Weights of a small GPT-style language model, trained from scratch on English Wikipedia.
Size: width 64, MLP 192 SwiGLU, vocabulary 2048.
Architecture: RMSNorm before each block, rotary positions, no biases in attention or MLP, untied embeddings.
Training: 100M tokens, 3052 steps.
Each number is 128 + 32 x the weight over the matrix's rms, rounded and kept within 0 to 255. Layers, rows and columns count from 0.

# layer 6 MLP down, 64x192, rms 0.271, rows 0-63, columns 64-127
[[127 181  98 103 145 104 157 150 123 102 147 116 152 157 152  90 154 108 114 230  98 145 123 128 123 108 133 133 137 162 113  97  74 116 116 155 121 168 133  74 106 129 127 142  90 144 147 117  88 136 113 157 146  96 145 106  87 172 105 167 128  44 130  62]
 [123 209 118 138 177 185  34 102 131 101  83 138 113 146 133 172 193   7 124  98 137 190 181 125 129 132 161 110 122 126 202  50  67 174 117 176 137 102 112  77 129 170 146 130 132 161 158  89 178 112 102 189 128  74 145 116 132 101  95 144 161 187 117  52]
 [157 168 145  94 119 125  63 123 143 160 121 137  67 207 165  98 123 150 148  60 153 124 173 143 103 186  74 172 106 164 105 102 149  95 141 150  74 166 174 110 101  92 111 143 115 172  70 112 131 193 127 194 138  84 137  99 145  73 171 139 147 234 135 107]
 [159 147  82 139 126 112 181 145  47 124 139 124 155 174 126 123 148 194 130 157 120 130 105 136  75  91 132 123 151 139 153 115 108 117 150  93 147 161 138 158  77  97 137 162  98  99 164  82 109  66 142  99 131 153 117 170 104 146 143 163 127 168  87 169]
 [132 124 133 174 122 145 109 160 174  75 150 118 109 132 107 117 178  98 100 177 145 159  79 111 131 138 139 127 146 120 124 137 149 115 115  54 115  98 194 123 153 142 181 158 134 123 150 152 141 105 141 102 119 181 157 142 130 124  59 149 115 138 156 152]
 [141  74 117 177 157 143 132 136  91  94 116 170 120  92 193 144 173 138 176  82 203 156 113  75 110 149 102 119  47 102 128 187 152 102 129 109 163 129 121 133 122 115 151 110 174 139 144 122 168 126 105 136 159 155  87 157 143  42 107 129 130 192 140 121]
 [ 98 141 131 109  96 165  82 141 136  85 139 125 142 199 101 156 196  74 107  85 129 101 122 148 144 137 175  88 117 111 112 198 148 197 153  75 143 171 114 138 103 132  93 160 119 110 119 145 132 130 123 108 132 130  98 102 151 152 135 121 138 142 206  94]
 [138 166 105 127 118 117 161  60 132 143  66 179 132 149 118  79 104 136 116 144 134 111 145 169 120  90 118 116 153 117 130  75 134 109 161 145 115 101  82  90 197 184 108 120 136  59  83 114 145  93 169 128 135 117 155 184 126 134 137 120 124 100 104  65]
 [182 130 121 160 133 136  51  78 125 108 127 213 142 160 115 116  71  97 110  96 115  93 120 121 168  83 152 169  96 149 138 126  92 181 113 104 146 116  89 139 161 159 134 178 121 101  64  67 113 100 114 135 136 133  86 106 157 130 106  87 134  84 153 156]
 [100  71 169 167  70 107 155  73 121 170 184 115  87 155  96 142 154  83  79  97  79 149 153 119 136  97 114 126 152 147  90 155  97 160 147 128 146  78  96 111 156 137 171 124 120 115  96 106 181 104 141 132 157 217  95 173 170 164 133 132 164 146 130  85]
 [ 78 151 119 135 184 120 175 121  75 137 110 137 104 139 122 107 192 115 164 120 165 130 133 146 170  70 160 151 144 127 141 107 136 175 156 146 165 113 118  88 140 165  80 142 131 143  65 139 149 111 152 117 154 103  87 162 132 110  74  46 159 126 163  91]
 [163 139 125 193 131 157 165 116  33 137 187 119 155 158  95  97 138 136 127 107 111 124 135 115 134 216 103 127 162 107 147 142  79 137 174  53 138 143  93 137 136  95  99  58 157 132 106 155 131 134 140 164 160 156  80 111 146  93 140  84  87 131 103 112]
 [130 121 150  96 167 118 121 125 150  78 117 107 153 108 122 149 101 127 202  93 172 137 168  99 138 126  94 152 167 140 102 137 124 138 141 143 102 183 139 125 120 152 138  93  46 162 131 117 109 162 126  98 113 148 131  92 130 151 165 158 164  99 105 102]
 [127 148 133 141 149 117  68 178 176  88 173 121 131 182 135 136 127 103 123  52 143 108 122 106 161 128 109 180 128 128 207 123 169  97  31  99 157 137 149 105  84 133  80  91 158 143  50 117 204 154 106 145 143 172 130 120 110 141 197  90 179 112 113 162]
 [ 98 148 104 170  59 130  72 112 181  96 117 133 111 120 105  89 192 124 104 141 125  80  80 176 110 134 139 135  93 149 140 137 105 121  80 106  93 160 129 179 130  97 131 172 125  85 104 158 124 135 118  91 106  91 186 200 196 140 139 118  91 144 126 178]
 [118  95  75  91 108 157 133 106 143 139 145 135 131 149 176 127 117 128 172 137 125 194 132 126 128 116  86  62  66 124 137 116 154  84 172 105 130 179 127 154  84 159 108 104 131 145 115 143 147 124 128 155 100 163 148  95 117 145 108 131  98 120 117 134]
 [ 68 113  70 146 125 134 136 133 133 164 183 113 129 109 147 139 187  68 161 179 116 155 182  82 148  86 140 144 157 168 178 126 215 164  71 174 106 196  92 134 162 151 122 140 114 147 130 188 167 127 117 154 117 139 129 123 164 125 136 104 135 113  80 156]
 [ 92 141 120 136 107  78 140 126 106 109 175 139 105 125  86  96 168 169 161 184  90 135 129  81  91 126 124  99 158 143 177 170 114 113 116  49  98 144 140 114 103 133  59 145 112 164 158 212  98 104 142 182 146 155 148  93 122 176 134 175 129  97 137 159]
 [193 153 113 125 155 129 157 164 133 170 134 102 118 134  77 126 126  87 116 104 126 147  84 136 140 114 154 144 173 123  63 146 115 164 170 132 130 144 104 112 114  96 136 116 157 131 134 143 136 148 126  79 145 110  75 118 150  95  79 117 121 105 115 162]
 [126 106 144  82 105 109 138 159 125  99 163 172  93  91 113 155 138  53 140 146 128 108 100 115 123  91 215 169 148 130 149 155  72 103 141 155 146 145  88 152 106 146 170 129 176 159 121 110 106 121 104 140  77 124 111 107 126 130 212  93 134 179  88 189]
 [184 127  97 149 105  96 145 115 141 128  91 113 226 162 150 129  97 181  88  71 164 134 170 107 115  89 178 144 125 124 118 141 151 109 174 150 149 134  82 188  87 154 138 206 130 138 171 142 109 154 105  91 128  94 210 110  81 133 135 159 165 102 103  98]
 [177  87 134 120 180 108 165  78 111  76 130 113  95 144  92 126 127 126  93 111 168 164 131  87 134 113 133 138 172 109 121 139  96 128 111  63 142 137 103 128 126 147  95 126 102  49 110  92 152 134 135 148 128 115  92 104 128 196 120 160 129 174 137 166]
 [119  30 137 100 158 103 107 126 127 175 117 130 130 124 162 124 101  99  82  87 155  93 136 159 112 143 152 166 169 147 172 173 166 119 149 174 161 123 123 185 172 121  99  85  83 123 134 137 148 138 127  93 157 159  36 104 163 167 116 113 122 116 110  85]
 [123 114 161 161  93  80 122  91 120 143 133 153 119 128 144 105 170 181 130  82 107 119 113 130 176  97 136  67 123 107 154 139 152 145 134 127 147 111 142  88 164 168 120  96  80  98 119 134 153  85 155 132 186  92  75 146  66 116 136 128 155  93 149 138]
 [170 150 131 116 132  89 152 194 180 124 151  68 112 139 159 117  58 135  91 152  63 130 112 174 157 125 128 155  86  98  85 145 104 145 163 142  86 157  75 169 121  73 117  99 136  72 145 105 120 106 149  73 119 133 173 170 135 172 107 119 158 182 167  91]
 [ 76 127  93 100 109  73 117  96 117 128 100 145 145 147  85  81 130 101 105 112 150 102 115 155 103 145 121 113  78 105 157  86 138 115 111 176 142 145 130  59  65  71  91 109  99 173  93  98 153 129 142 131 167 126 158 181  87 105 167 154 132 151 168 132]
 [177 168 119  71 167 167 123 199 100 187  75 173  73 164 170 150 113  93 145 144 115 119 135 104  81  90 182 153 108 161 108 122 107 141 122  98 102 134 107 106 218 117 113  79 135  39  98 125 117 103  46 120 174  84 134  67 111 121 104 163 101 141 119 124]
 [106  94 148 141 102 166  79 131 101 121 124 143  71 159 145  92 183 173  99 104  86 140 182 135 130  84 111 124 157 200 160 108 113  99 142 128 132 125 139 109 145 152  74  88 108 235  92  85 148 143 103 106 153  91 140 139 125 106 122 149 151 157 113 128]
 [110 123 159 148 136 112 179  88 127  81 107 115 122 124 141 154 128 102 123  81 151 132 135 101 188 202  99  94 164 117 152 134 127 126 107 123  76 121 143 216 136 150 146 134  87 148 120 196 120 111 105 106 123 148 137  96 137  80 116 133 119 136  88 253]
 [111 156 131 160 161 149 143 134 137 157 132  96 112  69 141 128 103 202 117 141 111 120 124 140 147 119 116 101 153 218 119 111 169 130 166  94  86 205 174 153 172 162 112  80 103 166  99 157 157 141 149 147  87 135 115 133  84  81 148 110 117 116 135 123]
 [120 135 139 101 177 118 104 162 159 117 156 143 136 134  98 170 195 127 122  96  62 113 156 146  95  92 147 111  77 127 150  93 179 112 154 172 154 101 158 109 172  88 132 111 182 146 114 104 123 116 120 107 116 166 120 137  85 143 137 192 184 128 112 111]
 [ 67 159 130 112 147 204 153 133 152 114 184  89 121  76 120 185 146 140 152 118 150 173 110 148 148 162 141 134 114 127 119 218 148  95  89 144 135  87 106 147 156  90 137 159 149 126 145 125 105 126 120  51  85 132  49 148 142 105 124 150 163 205 207 168]
 [143 128  63  89 165  84 194 141 144 177 125  84 137 121 111 119 113 154 120 136 128 121 102 141 113  95 157 184 119 120  60 139 144  68 119 126 189 130 154 159 111 131 108 177 105 105  82 149   6  95 138 130 166 115 148 130 159  80  84 120 143 137 163 133]
 [118  99  97 114 141 143 135 158 156 121 166 137 145 138  43 135 149 117 161 132 124 173 153  88 156  99 112 140 111 169  83 164 124 102  93  44 133 119 141 194 132 152  72 128 123  72 113 137 157 162 110 103 140 122 155  99  77 187 126 128  89  88  94 140]
 [168 107  56 153 106 208 116 191 135 126 166 140 123  77 113 109 139 140  81 122 114 158  92 116 111 160 147  88  90  20 116 103 106 136 137 104 137 103 126 165 144 104 184 111 130  73 135 176 154 110 150  75 141 142 165 101 116 117 178 144 148 132 172 160]
 [145 116  77  64  91 148 146 104 122  62 130 146 129 137  82 122  72 118 129 137  86 144 117 101 116 118 107 102 136 102 151 112 139 153  96 123  85  89 127 115 188 165  83 180 131 138 108 132 148 154 160 105 120 149 129  91 134 120  55 155 162 131 135 147]
 [153 164 166  97 123 143 140 156  84 158 122 117 102 158 175 148 127 151  89 114  86  97 119 142  76 120 133 198  94  95 149 150 107 166 158  89  85 147  90 107 105 118 138 114 131 179 137 119 121 143 139  40 144  81 103 139 116 174 114 120  98 159 119  98]
 [174 139 116 137 128 128 117 152 125 147 124 123 107 131 119 136  78 134 149 133 119  84  83  74 110 160 128 113 150 126 140 102  95 104  94  76  96 120 143 105 114 109 100 139  66  72 105  74 138 140 142 134 108  92 191 103 110 113  95 108 102 165 195 134]
 [133 111 190  98 121 177 100 101  95 147  94 108  95  58 123 101 150 133 145  92 159 137 170 122 110 182 160 118 175 142 139 110 114 127  81 143 133 125 117 125 137  90 209  68  98 174 171 155 135 111  98 138 150 133 141 181 125 116 116 111 127 135 120 133]
 [145 133 189 148  84 166 115 179 150  70 158 118  64  88 148 123 159 115 108 168 134 108 138 117 167  87 137 177 118 176 104 123 146 113 101 143 127 166 145 120 127 166 149 178 162  99 134 141 195 128  76  80 138 110 152 145 142 142 135 203 101 197 111 174]
 [131 171 196 152 102 117 111 106 152 139 130  57  94 115 120 140 134 131 129 138 108  77 146  86 106 147  75 175 126 180 148 148 147 169 138 142 139 173 146  90 151 109 144 149 147 124 127 138 113 111 193 116 109 119 123 114 121  33 170 180 107  95 100 167]
 [130 106 126 152 148  83 110  76 149 130 139 136 129 155  88 119 173 165 158  85 142 122 111  75 191 172 112 119 123  84 124 151 121 138 159 136 164  97 111 138 123 123 107 133 113 122 165 107 140 111 141 153  97 119 110 113 146 122 157 105 117 103 124 160]
 [ 61  48 138 153 175 123 130 129 203 156  89 164 198 115  48  71 138 112 131 118 127 145 127 154 229 112 125 110 185 152 117 160 106 120 102 127 113 129 111 148  93 123 122  78 125 137 112 133 158 131 150 135 154 144 109 120 118 145 127 150 113 114 125 153]
 [148 142 166 138 183 113 148 168 145  94 139 100 151 144 133 162  90 126 139 132 140 180  86 138 110 146 116 126 114 118 176 123  90 154 151  46  68 117 134 137 112 124 199 155  92  92 126 171  51 127 121 134 174 153 101 155  82 137 152 125  85 162 125 102]
 [125 119 110 176 151 122  78 170 119 182 130 102 159  97 109  86 112 117 127 193 128  88 127 135 116 159 155 200 160 172 174 139 189 121 124 128 111 125  85 167 144 131 143 136  93 144 124  99 150 103 145 128  92  98 115 132 112  88 161 111  85  94 103 115]
 [119 116  93  77 164 136 133 116 157 143 159 121 110  94 114 166 172  98 135 159 176 186 155  81 145 104 123 127 146 122 119 169 180 135 118  90 133 137  89 123 164 106  88 114 154 111 103 115 154 145 209 192  61 121  97 129 106 121 113 106 223 189 137 130]
 [ 72 105 125 124 146 162  86 131 145 156 194  94 134  99 164 219 137 116 169 152  87 168  92  87 144  90 131 139 102 122 186  97  96 102  87  97 123  85  79 131 132 114 125 112  87 129  97 157  97 125 182 171 126 161 106 145  67 152 151 115  97 149 103 141]
 [106  76 123 154 126 129 137 123 110 129  65 172 127 170 108 129 100 111 150 169 112 154 135 140 153 131 113 174 173 129  89 103 195 131 145 117 146 144 156 142 125 114 101 172 114 109 140 161 114 119 116 139  46 147 120 130 133 136 140 153 121 135 181 105]
 [187  91 106 100 111  81 100 159 115 176  93 146 188  60 174 103 130 117  76 147 135 162  77 128 160  58 192  84 130  87  72 152 120  62 177  71 202  79 170 136 168 143  74 130 119 102 145 130 107  47 169 158  71 122 110 158 105  78 122 146  76 175 185  67]
 [111 118 142 115 124  67 126 128 130 162 105 129 143  76 165 186 104 161 140 163 114  86 100  98 184 115 151 121 108 128  72 120 147 127  70 132 148 119 134 155 129  97 190 107 129 147 153 172 110 110 117 117 118 159 129 115 106 156 159 136 134 115 156 132]
 [192  94 143 146  73 126 136 131 111 149 146 119  84 100 147 134 223 133 131 162 105 157 170 130  94 111 137 163 137  81 142 167  73 151  98  90 170 100 160 102 160 155  76 110 121 176 107 144 102 157 174 128 151 131 111 138 177  72  73 120 206 138 147  66]
 [124 125 150 170 145 167 162 154 142 150 104 174 109 105 136  99 108 158  89 129 117 141 111 110 110 119 102  51 109 129  91 140 104 134  95 130 112 131  98 115 142 107 111 105  83 169 143  86 120  97 171 104 166 117 102 151 160 129 149 135  94 104  88 130]
 [ 79 131 146 159 136  88 125 143 129 146 122 114 131 138 135 119  35 108 146 145 165 146 110 166 131 101 154 125 115 118 144 156 123 155  95 138 167 166 169 109 133 139 115 163  81 173 158 170 117 164 123 146 114 156 132 167 135 111 141  34 186 139 137 116]
 [139 128 157  92 125  73  60 105 111 113 105  57 152 110 130 128  99 107 120 143 140 184 115 124 170 119 155 194 138 190 127 144  82 142 117 147 130  83 201 139 139  94 148  99  85 117  59 111 128 156  79 106 183  89 172 113 104 153 133 176 143 107 156 141]
 [ 81 101  86 135 126 109 148 104  95 104 128 185 196 184 109 139 163  83 112 113 135 149 166  95 122 153  72  93 137  85 120 206 120 126 127  96 117 113 148  74 140 117 119  96  95 121 175 118 182 130 114 108 163 130  87 171 146 123 123  66 140 179 178 127]
 [140 139 109 152  90  95 115 124 139 118 135 172 131 162 158 168 173 138 146 158 110  60 144 150 109 134 189 169 157 137 109 149 143 129 152 145 133 138 168 226  91 119 167 104 215 114 159 131 122 159 154 127 135 110 153 113 106 129 120 134 138 152 129  74]
 [111 107 142  81 124 105 125  77 104 137 109 129 115 114 121 151 110 207 148 110 131 173 191 139  77 102 103 184 109  95 177 144 121  68 116 138 134  60 158  97 187 143 145 167 158 126  97 174 134 134 125 184 150 144 123 150  87 183 109 120 194 127 112  67]
 [130  82 146 105 193  97 157 157 126 163  36 167 181 147 134 114 103  99 157 142 131  91 117 245 162 153 148 129 136 119 139 178 153  45  50  51 130 129 127 171 102 144 181 135  65 157 106 134 200  88 168 126 105 118  68 130 169 112  93 134 140 110  62 167]
 [139 169 129 146 201  93 201 156 150 115  98 138 151  72 135 154 127 146 191 115 115 117 137 126 190 124 158 136 157 131 117 143  67 107 154 123 131 188 138  94 150  84 118 139  87 127  88 117  98 138 142 122 141  88 131 121 156 152  77 158 118 123 133 172]
 [138 125 110 137 148 121 111 180  86 141 143 101  90  74  98 117 208 166 130 162 151  94 101 106  85 127 127 140 165 127 126  84  77 135 119 140 129  92 163  56 143  98 151 141 160 191  67  86 133  95  86 157 128 117 113  84 145 168 129 107 144 155  91 155]
 [132 101 130 194  90 124  77 142 116  95 104 156 140 132  63  88 124 184 206 117 154 113 106 157 153 160 150 173 160 109 142 168  88 121 150 113 151  61  59 103 142  77 161 119 142 134  53 142 102 164  96 114 147 122 133 173 203 178 172 102 141  61 135  93]
 [131 103 124  96 122 115  97 138 142 102 131  77 117 122 122 129 123  87 156 142 153 135 151 128 194 100 156 107  98 117  64 124 159 187 163 132 148 172 129 188 147 178 173 127  96  94 147 155 107  80 153 170  95 160 149 182 209  65 179 130 136 135 138 100]
 [ 84 134 129 188  79  89 133 122 102 146 131  94 136 149 119  66 113 131 145 146 125 107 104 143 103  81  79 136 139 104 117 113  75 117 142 157 110 104 130 163 126  96 130 116 123  89 124 134 120 113 113 161 162 145 111 132 190 185 148  57  83  84 128 125]
 [115 117 184 105 142 122 170 191 132 131 104 125 106 101 104  69 131 196 144  94 213 114 124 195 141 149 151 125  84 137 133 124 149 142 174 114 165 149  62 110 152 127 147 130 155 119  99 175 128 160 135 151 215 143  84 164  84 164 107  89 161 152 132 158]]